config = dict(
    n_kv_head=12,
    activation='swiglu',
    norm_eps=1e-05,
    init_std_qkv=0.0225,
    init_std_up=0.0322,
    decay_shape='linear',
    seq_len=512,
    doc_mask=True,
    train_tokens=880800000,
    dataset='wikipedia_en',
)
Each number is 128 + 24 x the weight over its row's rms, rounded and kept within 0 to 255. Layers, rows and columns count from 0. Numbers have three digits each. The size before them is the row's rms in percent of the matrix's.

# k: layer 8 attention key, 768x768, rms 0.0225, rows 466-492, columns 0-255
# q: layer 8 attention query, 768x768, rms 0.0225, rows 467-493, columns 0-255
k466 095:148126126166121165131101163107132142098133118130101137104114090110065152118118171174131158147083199145104142145108086120081106136190104109079141165141080136125151112122144151102128133102149125123153136123182105168122127124132094130147086147173121096152198135113139149109126110120144133115138134115120127121116152085081113114123125121142151082151180103125111115145139075142117123116140138143160145098149124131121160120124116123122099076130127135112110137092156114130110112138131145141150118124141121170173127138116117128165134107137157151118097135096128120113115154121151147130147136130120119157137143164132140113081082144166146163121121127149099175118118129131123127102118099136127109155081128096089078138141124160128147141156135154116086121087115124160124103082119143
q467 089:134142183146116137122144095120138124095141116123162078159154115150132140112113178070101158128117088126143139127122130105131141169143144119176121116142104108167182138118145129116201107156067123144140145112132125116133144143152100116185154081144123164077164086098134079071154139151069132115118104140135135155106157131138100103142128084117165118109119175131118135112152116100105109151134112116105146145103144124122114149133118158087116146107165135093116148110166104125158096147152111127126139147147141107133067124110136163123106116112125119144165120107141160138130144166121143144154119139150086132141105110095139132146114136074171105140153152137124116092171096108145087115140106098067092115115126121133107163124184087160174117087142100135111100133099158152109120138140163
k467 095:120142143113118128115133113094145080118149131092136116130158101090130117141159109090130135107122148093099150139102168141065126152115081096142112119095139113165072122120181110151132114120113108107131109119146101112124098137110146111176132103119140121144123124143088141139135111143134135100138110101142133113108171113147131132169122084137170156137140115156126124124151161129132112122107144122139092121158132139088096170110135166104140154103114166124113153127126110102126155096103153137123126114116173132150145117092081142151140097133175129133114088171148111141132127112181076128164133102136105097170123096090093159128124183152153133158101168114163148139110127125098112144128099084106105105122134130104142107135137142090143126145134153117140098129156152127123133140114110
q468 099:151118099136151114171075098141124125107111184096145088077111138133138146161114132096144144131125139130119133093118136132090113180142102159164128118068110108106117164130141118088060127144123118148095126159129120176096111128160114087117131101123125113098106124118149132131153099119156138099138141150153142120127108136111116138152091136174130110145095159114097179143144121109141089166113128129140136069115140170193139156127168115093093126141143140122140162129095139099135171136119128133143102153139084119104154055144113126146156142134150110112150066151113117136106153101158126125154153118149122139137119172121154136074132129119159131150121147136107125119121169111170104139125153107150165130082120142131145129145154159154132123111162148102113082102120093099130158069163106
k468 103:152108132132131120063130090097145142086122077106107118115173118132106119097111128115135127133140139102084094125141109147105132119130123137168108162115119114111089139161135126087125125153163147111146168172093127097172101143089093132148095089118116125113155122107132140106148158108153082105142165101118159130149148115094121116131115141119151137132151122067175116161104088120183146127101117131162125129130109107100077131097141092085163139158108137119128109151150128122138167129128140082150126126123093156102130097139118139133111159126146103184082099160142103110122145163126139131140117149123122139164107104134155060158117138145143170112154118141115123085163093137105126118149149131097109105130177083125131126100140123113107186153143158108089133130156108127163048132139088
q469 105:143117110114112064137123122105113141135117164115109115089106140116135097161160121133129144109114157105141138118117168109169102149128133127090118129140144172128130151137126159097155097084129161156115159132106130112134118080125133101123117161119107107131082136110147133159171202103146124154112109102117118170128110111157154080106140095128119118152137162116137154141140154124146140086162154137116145140125127163133122164098087092107112187127107121155144170118115098135147113123135145147126107160127135196120170147105139156117092118118162119137142143096073117132128126129137150115103193107159088155125163089155105138099130090127141118140122153100080134158094123141148150140097167121146111130097127133127122141151093115078103120154138087133114158151130101089121118133096112
k469 092:143115144152166132119159141097133157157107107114075129131116127123142094152138128110106129139137150142137087137138167145158107163160125094118087140132100087123128132122138130132125161090183147120117120104117161089144120101141148149091137096118141132135115136131134176152147165110094124157160169098141174147146081118114133114142127142095145140138126154144094107125163149152132161122167121160092145122105091141103128126089088133096100151110112126091118164152101098124120128112089135143159166125113079122120137121099117074130127110153172139128110131114143151123147102125163140123147093135138133132181127115161124175145103158154131127130112073158147145143120139137105155124137183107134130186115120147144136107140121129154122138135184111138155145118127126128165164147067112
q470 106:114126093110101118135119121148084124166158154130118149079117138169142149121127148125092084140134130097138140126117143141140103111128135145132145098127133137120131154109135103142159105133129112171123145135124154089120116115087087116102071182127126149114101102091135130114177116184165154145156115106146143163140110096102142100140090130138102129124144160104119155123123144122116123134101144134153149154161137121160116155145146114082128152135140150185134172114125126138146134124110150115113142139160153102108100139146118120164105107183135136092154107144137180117130136092183137158117184120114100145104108097107122145140158123154113114149122143130164128097151105141158111108099146112142125116105132154137147110126110147120139141124137142149112100116130121122139092113177126
k470 098:140144119110115148115115101131112142133156127121132118122092161128110155135112129135145149142141122132139105140154129108160156157115144121117101109123119101162161112174145149135123161145168120159127196116094124135157109133112128102132109064148128137145156107095138105128123147155138163131111123121118134121124134070114081134150055108157148125127127153136152109089084153151152134109131169091107161140136114102128122170128091134116142117078167161160100117151100150075130175140131122128107149135145154136125081132152156137163140106160137124132113091151103141146112134110113130159143101088119109124144123139101135146097122179158158123098132118186181098097157083144139139094124140140124158152100140115109112141089174136128123107108176177071120121148158113111113104128113150
q471 101:123125131102134142143156168135129138134118146135093157093117129114105157162106104146113104122151169103164138180120160125097117121104127145120101138115179122128102088151159153183111137126176074152111137134111143105113114107139145145086140138128113135124129167103141150076095122123104136098116097116083148172093119120101169118109119114139118116092140118124107126124134116144154104106118131136119119133121139146134174181099121119135142162144170126137157125137144127104179125116125124142160119109136123111136127134128094085135156104145137092118114089161172147115142098130102182138161073109108138119146173119122123151121112102145081184140118145119133112120116081129117117138138094108116175101129142121140124150120170116087117127110129124109115110166113159116141093101159099
k471 097:118137141140094109140117143114142089129149101126088087136129122119119172151136118103126110159120107109121151110094172148109112098173078113126106129141152146137087188178084147161151118142146128126133115127120137110129102144100122135104105128153147093173123120111145115138109142160160123103110151156108117087129095158160142163135129142127147092160161137135138154106114124120146114143144151128141129137150126129100156135144157123168122153156106096150177166132163169101094149126124146140117126122156142096122176148120115124181118137168125154103128116138120150125138158091075124127143162133094118166085145159098169130124133114153127142148162174121109138147139094137066138155157094052145142088133154091126146150119128100148120069175130098120136138104108159108116123135166136
q472 099:091105108151113123098121087093152105108099176133107114109163133148147121081143085119134146141156126149096115068117145107157128140100105110105106123127127160145093141124137148102148091095118143131099132134119141124090128163136097130078107127161129128108152117127155164085112114112121155107112108090177106151167070130126100129078117142112126144120117151168152122161122141142136125097162119130084165097137100168109080132123146181119118143133164136093126143140112159126157174150142101120137122125129185122096142085117137131109149161162144176117162138129126155126113136143109127104131157112146145166141089106132152140122138060152088154079110097108154118112077135097150107083110132077094134116143160117118133146126150106130155155153117114082150123107084153131118123074129124
k472 101:128137136156146091102157092120102154117133155108171180075120123091160104175123165117114126129142126088113120114149134116129141121114127101094126124169158147127122141144154129123100083124133138125112198118093137134123101088113140144119107152132097115085122092135146150115154152111134116139142148128137094189109105181108106142106106141136105132108117143136116111144160130142106137163121159166162137147111125148143126160109124165118133157112126147124134162090146115083105094116122108118126138145132133131138148149181162182108155139151088113163151131146135101074139144143094128125121142129080095087196145148122127121136139115164106069119149106103185133116115081111131116157128150106146106113084124129125138159156102122117114163113156143129153141170138118082197109132136164
q473 107:122140099107163102155117115090113158110143152063101126158104090148115119136090119123127090112151136150099100159107140129121102111127088150100119129110139154127167094142111133136109173118137113131116142083140146124155145113131127144108081142141124150124151105133126137109156084105101126117142146150112134157136145135121085105085106108135125109128135111092096118148122129132101131142128143169092140110126138157170162131123123130139161115128133107154111107157108103108152140142101163101110106133162097148116121105103188148145160140155144121162087128113134121114177141097137110140113092127166118144178104116109130137170111128050116121152105114147119160149127117097136127063100121127134087165154140130154096165114131180166159128119139127100124132131127100180111118122096146
k473 102:151090117171143178102070131138144158113133137096105110127149130190133131099089116162127137141109128126073123159142168095087114149122138167136118157094154129131129086110117112143148137133130086146120127113148147140114121124179099169096092158116114081165075113148142115144150120094102117112125144136133166100145136122153125086134101128141102164126125119163130160125096117139144112128120137117126132167125128138165110121135146139121133125096138103145120151145154116115187162156152153110151065131120113134085183115100136105125153137173106138075120074105105079095120131076143162095113093101136109156123114131125131137163140128169129149174122111079112136137121119139155158107104103129105122140110127099144085138137119162094129124155151146119163142157123126092070191108117108
q474 101:124121140123124103123127068172139135111127133134117142111135140110127135136120117119127088139156148142143158151172116133125100055106118137146137091141123089118133110155140128157130122118120150151135097116111074122153113145092126082085164131126139085104116157136110122108145132113112126147145146116089127101126129130170114101139107146110122090144149103113066112159149138075148101141134109144129140129121159137114127102163094115129115146126177115097095147149072124140171119122075126142178111134124107140181146099109146087123162113082097135138149128166134133125148177159141144099133106152119134130165142118177129112127095144131129138137162117117128158143117111117163139118159117131105136117089109133069121072133101147123128135089150133159109169147147143111103090115151162
k474 101:131109134203096092087084117172099102128183101160126144117120129109137123145122126121123127100120146126084136134154119142132074124146132143123144125129087176136132127130142129144150154125079118128146157136123096148115122109158156147079151130150112121123155135171179140085099144130128158138131092159104135145147101095158092139127143128102125105143175142099115145138160118119114128143129125128115150106085083114151137100164137116156156126116135098147146125173129124118054134129127147151090115162139187097116144114119117104096123138113099105095145106134137139108094144107105130140110140110112137116103143135089132070112114139111114096148101141113128113150133083114127100099095144136118113117165120133121122153127185171113144079109130118101139101146103112118111117138131132
q475 104:122146128128119103125140120146140104149140122133144102127136087107151144122154186073145107137076119148095168114085152128136059152142148114084147154123135109140133154159138122087106121145157100156126121156123109161083105165145126117138115123120146119152123103122083119135100140112083118188044099144198132091129139108114146169097148141107145108112135117139123125111136104144072176081106141123124088126171123109136166149083115102145186100146143175138106166154162113145129110130150119142103137155139119114118115117123110176144134117154128149164112101134102130078122098158148155148132131116096104099131147109161096136153097118136097119101122150130136106115110179167141132086130143123143079140146132106145141138097105098082130095190153079147090120089102180136104149123077124
k475 104:117148099117119065175136113154126148150116129135137113122106124135156129188094129116125111129061124141175136114120134131105117119152073142112111168088141132147127187108122100154091145096108120138092111137127168166089114158101148138120139133135141163069158104108098123144131121155102075157106085137128102114118153127172101196105178109148112129100147166164058148095134131110089148156149118126115115157151147111160114145126136121094116141122132155162130168125094106162159166108137162137136117137148121112135139162102092171110146133154125147170142117090153137120137123160149125151139102089094150110130146131132078148161117120129149104110073130120107094160132149164134141136152135112128100169171152145139144144149128097139145128150110104165187136083140115153137198132123154
q476 111:144134142125136161150161153129136104097079106135099143086160123141123171079125134156139104144130146107130104145105133130117149122113136123126100139091119102124125149158123086110152134122174153127143163106125117122105127113120117153112100172147114082117150149150134101148145118136131093127114162128156172086131116127119118136154104193054152114137099144139147124082086087119148141153090142130123096122153129100092131134143141146137137100172119120123101146124093149156131143124185174114144145120081125096157141136164170164103134129103106125107107141145174132129130147128132151114169180103114121048177099131105137133133098149090123193131100124118130089101111089128101090094140144109121149139108156071082165148119104135110142122158123133091155157136133130130165106120095118
k476 100:110117154114107126176148174124125133144105119170113115137069172118152150169081080144129104124122125135111136138117112118127102121134102128117113107121181112119153120105084185116152148114133137112157138083122120152114141136148130138077162175161146116156139125103123103167134084068112122112131126097175135147151101112096067095154134112163132065144142130132125095100125126165144112143150133138126157125092105111114139107115142126134149184101116113156129112106119090147141118100143122101103107157120130107140142113148125120136107116142112128170115141148112103150115096131069166116133175117147125127114104147107128152105155104119125095106120144119108130116150122106136138141166130144065127140135078074151099092139152131151070117126168108095071136112140127141140131118122096
q477 119:118155121130140142148122125117159076120077110118149141138135135115086140100175145167112133138110087135135149088136148085088084136120146158129136170065114118092125148140135132192159129150144121096147152161114116149119126117129127137192100128132099177121137116073082080160117107137097132113139131121111155171138126135087119141079135164112122151133135129136129115133117112150105180160083124078119080134148155139116173120102158143164136136112078135106161116111141101101146140134088138158151099094077128129173130128119107122146137179133106150078126161140128113121150150131117130124155111133113120138103114065124141101146141108106121125144126131140123186114120140152141155091095142136121128126121116099143161132125130129126179173156129129105159130123116137163146130122114105
k477 112:147154150122177156115138139117130063110109114101141115112120095138178102105151110087143115144124120109148143086136129102124132088117056137122148135154152131085157130112103123095151126121109161096135144173137104107144124163142139078143127140094162133074093109109112121150117155137146160114090157143149128133088133130083128161124133120153126086139169150113113196109144162152142140159122111126150119108151172130124142152120145123104145147126095172086138122085102121134139140112134117118123130125092107105147125090165128127112166158132132169115127104115144178162138150115142154117168127139103140164106176177119132126134101142115151145115087191117078135097102167116157184174125164116135124159129121125138157112162152148174108149103117103101122114134109107114127111121151116
q478 100:108145109118160087180104155104151157144101100155088129137149161129136140134153126133153177132119115111084117172165120108144153121098091104120067116123172145103149171124135128108175133141144138093132137111101128081136174155123113150171100116147131158123076112117113122116114152096126135136088134146109080076129182179130126195092094100125085136139124114122150109129091118116148141160134122089129141116145120174114121154159092155160107081143157134119133120141138125142146129151132158120158161158086131142089126135185135166128136142115137144100147162127128076171168124122098122150125117116178102147104103145097135127120109112135124111165123122147113116114122127108159187128143101127105124107123156076130105124105047133148085113156152102144120142099146175157194136128097104
k478 098:124185189094131153080106113123120173114153144125104133134140105086125130085127106142124133153145112114130116144140149155091166118148113119138138122074144104135111108119152144151091151103126131124113136187150114093135128124121118136190141124146122101126170126126158108172152160138134101123108156085116172158120100120114140154148119136134172155106098113133137149105121121113130132125137118102130113133125114162133118137148158112096132115127119171098126137142151145162120128136095160123136155146113122161080162189143128127098173124126159130092155146161146135145088124107121167146127136100120148142182095134129113135165132136120142101166153130148122129124057151121123105125107091110115122145098140107091166134131133133119168165143143112148117147089127104134165131132132108
q479 103:091102167077123104102090117125120131130132104100137113063109099161152135143146095137120107138131131128102087101107110144148151118121085105128107114133126145164135128127144128146141095127118140168106085058129153120134130136139135134081162151190144076104077153139174167100136118135125129125165150106145102149137079108073149112129139107126153113115111118110125162126161152137139106114108171125156177106105132089140128116164125136111098114119159163126121130145100150171145094150106129138093157141129121118128178140131144117136124131122144112104155122164102141138079128149153125142144135092093138119116125160145130070119145121096134103159130133112149090181161106149122124124135147159179113147154184144127117149155099140106108116083091067132125060152128107081113138125139130
k479 100:120140133133161097145112147130104152082155095145115083100115126171098172138178103137100132149145139128124111132105113122102121166150131110093112134122127154129144172168144144114099127100121136135151139141099143106109107150156159097111131098150129134121132125146118176116134133084080149156139107115152087167114129135165156081125115125095152104140088139130148116122112119142127163127099167133116171125122128119105147094152092134159086128130147110163151135163153123092130128108142169120148128151088124105141151119049176090127074089106159115149140143121103142091058110138139105155129103108151117122182124141108173141113120120143113125102138127132142135126161084137161103117156112153121100109137147136131136115144079158129141149101078103147132132152135150157137105130148168
q480 073:150109089139102120121114129152169105166136140119125126135145159144140114130124128101160125133120172117161165154155102132103164083120156180135136106140133104108129137143129085117136090110128146159128126148133100140140105121148150153107165145153142093132123160127087117124135137114098124156104139101079111117051105104137146151148133106123125115114149143135156143105138127110092080108125127165125103165147117151149125113100068143131166132151088114105107150119132125170129143111089125105099111109119121145120135147132096108157153105125142154139124151117115142141133136084124127144120158153126104155145136151141080108091123149157155148123160134110139107134128124129115120159120156148154147123156137121141131155088134101153113129158173143112156122136097091102121112116136157
k480 072:078078091146158116100115130121080143129091170103129146122113077147131165138115125114087119117145118140124124114092157099132097115116112151111136163103162115140157169110103145141135119125121147123144122150133125111142132130124118099135104169152142126149132139155156119131174130149066128114088113112135118096153092194164102113095154102106113116150118165111161151117146125136142119104109159155135141074109149126129154150173149179146136112155138129146122129179152141144130095134115085095118136157154168131166150102183139070131111106109080112156131153136153121149109160126166092132118118132134146124120168123126134118211092137126168127112119139096137156134139147104107117119167124141130119114118125201157123145135101182101129162128122098144110096082083134180113135107142108
q481 076:124145129169166178167106125137138139160126093128130126116137123152121139127138116126156148130156146147125077102086112133073112114099189148168146136097117139154163093147094105099108161117122125079088141127142149164147149067153098136126123141138153132136155118145126097144142133118134155114107137109147121136116148157115148139112127121152137143138094151102119115109126126097138112143126135113161152096108101123134108125108108083113099114118132142149124111121126149101179143138162120168154108124069099147081072103112129110136146113096107137117115109136094079116159142119090095166113136089135129156071098118126130129167155133134122087161142106142162151122132130116117139135153102140102102092124113111142136118144113139083119088163069149081117142120145129099118147091141150
k481 069:128139138129181119098135127142161089104085068124167124151119187098129095088118121158137133129173130119124111100120105140101123145120121145092133142163121111140123117133079147141091164112137092156194146134111137132113113146086150181096132103130130105130173118135085177135121126137109116068168090146130093129152107110143141096154133159132136116168108091123140136136155103088038174122137089129136137087145162088115141112099123112126104142117113150102152130118087143101096130116130146101129145073177139116144201152149130143143160149122126127128118160155104158122089145119140137115123092106092091128125149136162134125124128144120129168153113119161156130128098138177139154120098112105127163137164112129130151135122150152129136104081122150123116141141124131129165172149134134
q482 075:146111108161091144112131143141099139155120133100145148100148128132137140097130135103057122099112139129126137148136127110138175150167151147100144132111154161112109177126126129088138131105112174140136107114106146116118116146104118097158116119071106150121123120152111108085123152142093137101122079124160089180130097127109104116132138135144109117115129075150107131117114148145122103111170135147100119095091120153146118125176099165191104126138128105114087098126120086148124146113094102134146112113157118147143180160139147160121161128122123119164136123103121174125093109136189119065088128135145105137132139145142107165120131106109161110112149098130109127121103148101172114162117108142094141144125122139177116121140153092127161127169179106095128193100114100078099171122169166
k482 072:150131156114138165099116142126131137125126133140088100133174090140121089172131124126116173153098130134128166131144140115145113118133130128126116117088176167087142128100105108104163117139117163126155150158160171138151110122115153136141129096099122174095133148188151079079100127121144152132091119122129152139186154126111104154161119104135137109104159165128085167142138146163127116136128119128140104136147125133129091162095150117120125160096103152153131127167103100130128100146135062138146109203153140121125119096137123167151073093123110111110123115086123137100174134127160152125106097142119173123133132070091148127150117091138099092105120151071143094118137136129098129123171128122073154111064154118131147120139146117171140112135134101115126130083128134152148136096145068
q483 071:096128108161124105154131152109120114115193155121118141135114129110136124116100108129139076089125112118137153169141144159167168136107137107138077163101145121166123122106122122140156126174111157148146120155101152135126120092168132145146110139137135149145115110103099159153138089139176118134130137141139179130126125092118120141129138071115143154105112176153161144096154145157103132112119133154137135118136146142164152102105142130170138134181116114188114134168107151145142134126116154153156119163164141156172092128131123131128119159140120137128121134110115150162131115119122218135113138135164119126132161134149114128132138125158142097127150084167116094135146098143127147112081117185152146094109152089139097138124126128155063151115086084148135132131187192182137112166075110
k483 068:140084124127105107144104117171172153121132116134092095121139130107106188134143130060146124153089132096141163139149127127104080139103161092082130117120128105089136112131122170144154136139129082173117141112103121125131140160138121115166128128142088109133098117095134106122128132103159145132109115127140152144125117114131120145089108122162142096119160114123149180137128114122146093128157117120136141142094142116096151102144129161081118123123135131151163157149138133127124117098127141113118138108132134157178142120095140149118164116144143131169145157147117114100136170102134139126145077121126111146098146117093190125189141162148115130148144107183154139095131128160092138102135122151121111190164105129137149154096134157084137116155123131121136135164150108098086129108127183
q484 076:093098158135110134110116109129133123141101116143139122116140135122116127125086135193154124120181104145138092110074130179121087126082094145146149175127137149143123102156089158135093164140160124129171127101133118099121134108119142095123145165118155135150149117113136101137172163106158134155140125102148135115138156130116164177129139130080125154114097132119123125151149145087137139122142120127106085121122170124124119135142129087142109110124178146123122182132114127102134153127133095117154112113105110138100082086120091079139141142101123077098108106125143121118151124139125116118118124115118128112100138078146173137129115141105133147149088142110098161133138145113137109112169154154110145145128113121182162150134140130104137155133133183134092138105120100085115143085165167
k484 075:165144145112124149130129139124117107141126126093172140169131130123124115115150177160150129152141120145128120120120128134113146095159125083124146135146130117109106098173102101131088126136146131095164141134124144126134155110110099162096072120076157145087106129109089146137150099116141118129179123132107111147158168077073115144147120177159137102151127135130122091149146132142093208144130083090141179106143126111069098122123109101068147154118120114084121108094110115145169132151117105118142173122108139117136187132124121134179134176114130145112110119128144095101141123174125128122140076127134108110121118142131124131121141161138077116142132107117111155175154113126131167146162118079128154115100146103118178135102152124137141097127114120107133157149126133147141127149131143
q485 073:134127137154181151136131140086150171097128132140131117051188120110110097129095091153133125151157118123073151092172119168155135124087153140119107114101103152137146147124118136151146158115117086093137157068147145149149151122152112133104132163138115108112100117100159088104142114152155156104121185140132079153126180113125136119130147166108140131124088142128111173127113104122115157127156135128133139108137183126111139113088121143118097116133108127114127128136167141135127113135128136136104122141111120190177109150126162156097128140162109108087118098162154106130133154084119101106081155145109124136129079118105161158123118125129133140151122113094182104114136157110134144110107130126113142121145134148132151135100147072153152112172147134139134116111093174144141126148145178
k485 072:108094150104125120148159173127094110127115133124070135197130153147178088130169161124098087102151129155153163122119130140162137102127096095094151119186131111110097139106107128133102121127143146148151049102163200105078159145102146115140200105106148096136113107133115162121104087140165127112172141123142122164149107144139117130132103137105105136122110143102078149128132098111164103103118164117087092116131105153112103147106128138151136102102162119112150159182096116101116158088132147106138157098119130101140111142120125145112087107131107166145119126167109153116100107127100134118125141113130122112164154135115148113129172131134153142100133120141114084106090149154122156119137124095113106132090135106155118138129128141085123089125128120098134111135079159118133098142122123
q486 080:096122093146120132155078114160172155111130131144111148086118158116148118124147089116087131130146108123132119119121142124143153130097129124135129120176111134138119096115095098135132131115136113104133110123125105171145130081138132143128133112109143102110144138107128098180128122137187173167134158153118143074132155139133166142154099148131135154105125136119105119085148106065092157122111103093131108119142115144084140104119156112161157151101113122147140147125125147108146161140125167075130102102110128139149058134125127084156096105143109103126095133115114109138165122135134108131146117117109119119124118118140177128147183087124101159112153113173081131126151149141120144113168151103134110146133140122181136130113140177127061129116077133098144155113115124163120085123136139
k486 074:130162104155172129167125166097128074082135130137107136096123183091105175085112133140110136130159149118106133138112136141130144128121170128170133119131134151144114106140117124154123148142171117094112104133088100126148101151119099151082124147113084102115121117123110128158143117109122117106176125120138118117137130121111146119118126149137132141184132126128102128133132118128104203129146116095095156078157138087131130134097141091128146152156106127084127121139132150111157103115137162138108142098130139118119118117094172120135126165165114121137096147102124171125161119159128091148096075183114132138105120150169162130155168147169138125116116096144146180133105143092135160134126130113156146169126084145101084140132141123135139143133124183125135133110115095119147092122146113
q487 078:139104160096138116101121155127121150148131071135153157165130144115165148155108214137147127135118140112109144124130105143094122121167124153144122098165147100120129148165142111090107124160128125156147103147117094128139135122113097099150141105152139151183125181160142128081121110132118135138124115118105106123127100110159108097141127110143097108176141085137100110151116113151154112149112134128164147132136114132137111106145107132132101112105077104076136126088095122139114093144164156114136129096143127123108121111143119089140117122147164123103160128108136118120056146109142111110149117127145131127120158168138059154117119103118144094138087169090125106121161112153102085128111122136093095165140161141126095109157137136147179098124167124104078097125129110103176162106140129
k487 075:118192148092144117103173135185162113148150134096108120128086155170176111127115137137136141124142128154149153106120109170150097125119142160122141162092152110150125140112116169086136123134120135125086143140123121146162137098141138152125150100135084168106138130130121087113127152159092106166117116113140066159154145106069133118160136099113116159111131141168157159155128132118133097159133110151158085143126096098127096136141103093099141104112140123109113086144158141110174114066170143145140104160164124087068097139120101111175132137138116126169152151126103151115142127146142096119115104091133150148142106116123145173139100133100131141181120141127144120131107099092155096199145086148101145130134146134115130125165123090111155179141115135151132085159145109114135082143104158
q488 069:125110108164142161098130138106141096106067122098158133110115143131167094100130119159136114145183122145108142095094160127127122098151127106180157090186125143145125109100182134147137135118172076044142124167157109149131133137101118113133178086093130120140121135093107158102127106139100167118171125107144101137114119135113132104140094125135152134128141125159125089120138153142086120142115117105164115110127127107113086131108148103150151141114089121097137133127131098129111088125159121108113113135127159127119108120120106101144133152138122164130131116094132137108135103115078075152095111122119126141071115097125165079124121074156115115152100109123138119149145128136154118109148121128126117087153116169128136141150141134112167142100057158095135137124124129143126170088160121
k488 071:160122153091128093144148098127131176170102164145101134106107151117147105134108156108119142173095160145148143117097161095132187121148115141157123116092130128126147160087102086102188123115117150168141143119139172151099083165160128132086159094113086109130155132135084140120132145148122173153128171110118134132144105147167126111189158084101126135121092108098106116152135123149115139156104118115119106110101159152127128106158145157114120164114131124180121119145139127105121118143154126143070114149110143127111123129159119072122137073124124124146115135165115188159141087113157187119123172169106131134156151120139113175135112133122127128137155150101147141128144141091077120130130120140140142131113126103087131138125148164114124132084129083133105161103171157141152129124145137
q489 079:092109129139109144131136156130132168162142138140138155116116113135110120154184136176144119105156167129095093153135107134170141141122133120131097184112116112133159107136085115146105110145100180127160133067114105122146150124121159135140071124164137127145129107123141151106125141126111110139112101115138112129120135115134133103117134151134126085161130104054142130144146105150113124125128165123193157153141134115125120130129160106143129099128110137142136122133103110102124109159097121119111131160096072126146099113105115137103145124125124107105145117179131120129140115128144093102181137106119076182130125127101137116099142179119159154116108166137149133096113097092131086156138107164131098134109139125125149109160137078124089157147144100135116072146126127159109096134122132
k489 074:129089110144135080129096087125116092156118140129092087144186113159132151108128106147151109134109088138088131149120134140127127145101133135136108141138170086129141160152135136138125144121162107139074121112139133100116097152085115144148161145116125096123114134089141107153112136084152132085142118150092163114086145100109117152050126120106132163139097151177155108125119102089114106114159138129127137113114136167153125141142134153171097134121087102127112126168174124127067124130109147100106109094103123108129118095137155108139154110106141129120100096109120112097146150133145106167122139144114126183106145171136129132125132137176109158048113129090113114138091168161111177071131115146120066137168164150118124125121135088116112116150145115136145129128107125158108153128093121
q490 076:144091120143128131145112135138088137079111115140138125138146150115110118137125083139110128166125104144101105066087152081102156094137125121155119133150169155131114112126144135131082100096137124181130120159134063132154113133128142145129133131089117095135142084119119117163109169146137149155157135177113086105098135119136160139174109135118083168130128124110145106129104127089120135081115116132118130114126158141126153106123108118112125117139133130111071151193098128103152159128156130149110101108111136118147144088109138101173111137197102109102151116101103145120131117115107115144092123126111087128114114138151158131158122140121138144171129095110113090178127113128128090085132156106141122117119121152119142144088149100121116100104092157110130131091100086134122103100140129
k490 069:152128173112137107123142162069152127124116143121073123172161112145127122089107096105123138115144135146160130103127107150146142120116154150126138145132124142119151149132149079128150134160112126104123193141111161133130133115105132204129132114112163137151138128124154126110132142131143130122148158107131152131154113126125140140111110093116111135080092095148095129144114126150109154141104119139110121094162135128129123109125138078155117100135115133106116097150118113120118137146139141161133166126118113139138085097136091098105106120197127173124104134126158132125176093102111150110132143157103114155170125120142107149170149125143169107135145109134133092102122173094107119121099115121119140106163123124169147145146130136121144141136125120094074163111098148096154121141141103
q491 084:163132055162120101125112160140094132096128148095119139126139141154162117161126073143081117116181143105161133166103168147132133162136144071116106142161139145137125154146099182119128119121084106139126076167124094131140148160087141120145145142122103111160127116116163131158074112128127106186112107140162107135102106134145091139176095169134101123128115114098157107110128099132129126121125164132103134102113103141145127170156124132138122158127153102164120124141128151141087135118123140146142190126129153097104156106104109153089092160147100158141117155137143130070132103185120142164108102121162157125107119124112106107137124096167136125137147126148104107149124108141099113120132113111113143111086101129150152128147131147160134085126134101110175161181101099141140091160083122
k491 081:115125109156123095159076139112067149125140077123076161097160134115090183114113117129086131124115106142098136191143131108105129130147158187110128107118145125128117159120115088110123109114148126098141134113055137129124149105163126102139094153137175135124130138094141146101134143104145131125097132140153129105103144120100131119108125157155136132146187100127095087125122126110149146107116122128109128119111128127136146065143149132153164095135118098130125128183134094156166141119117090154150127147115114122125130157139152105120128145155118113155128106160138143133147167149118129190110093193133099100137066152106116108106035149145087114169152119132147111127088145120141121166132129135124132138093109133199137147113123140127110137159135159141097138108106118122161145139133120
q492 083:121133138187161168161070123135113092100140115136125142116141061135117126087116099136109122145110132174128106092096116117152104097156176113105118151169144130124110125183128141164102121107166152124112106101169133135154124115078152119108117119149162119097165122103136102159109113141135110161128131155123099148122153128119165133133116173083091144129158119123133116126150130092158144126111126144119104098143143144124091116114145097123156127151142162138101150187167076089139157158134147102136102120116115117159105082110129100143153116176139122096120116123131132087124134137117084163133149131134138141129107100107159161160103140147121156111094134156106130108139142114154153138160121111117117144115138151130121063116139122144102070124080158125118116121097151125107112162141174
k492 081:124139127153146120153136148122126118118082158154101124128108165134138112138099120124129114113120095163115108156112116159171150132126156142078089085124122145098125171132125097132140152151089159080116131116091143135125112126086159124101160152117098147122098120130145083146110130138125088151176120109129087134166113166123154125132120120110152139100138141138113091071094128155150155143074122120076137125151153098125107102097104078129150116116156115100113126119092147121121106136139137147107161143120124131172127079125138060186147130127091127163055127115126105132157138177116148121121125150137137150105127132164133123141113091121130145146164130135111154135103165101126175124135112151115128143130123132145141157112123141116117126126125102122132176124132137154088122136107119
q493 083:135131116112105148084132081121100150190118116101175156150129085152149096120163141130123142133071101128134119130113128113100127107098115114125185117155148143139117132179130089114064131102128105132084129131143160112114105128148125070138114091135140148141105130110137133055150107150101081142108103130105087139121151108133138136165109099155116116146089120187135120103101122169145122146110150131199100136145084181131133122147140184131097162111114157137164168124117132148133093144128142155146143122133116108138150148165122153162135110113113094090168138111112154105128144128096152064133116110148121097145128066115167111118121141075129126096116144156103140107157069155130143153147172125152098098153158152132130133122132096096115173138127111110083100101196118113083086125090139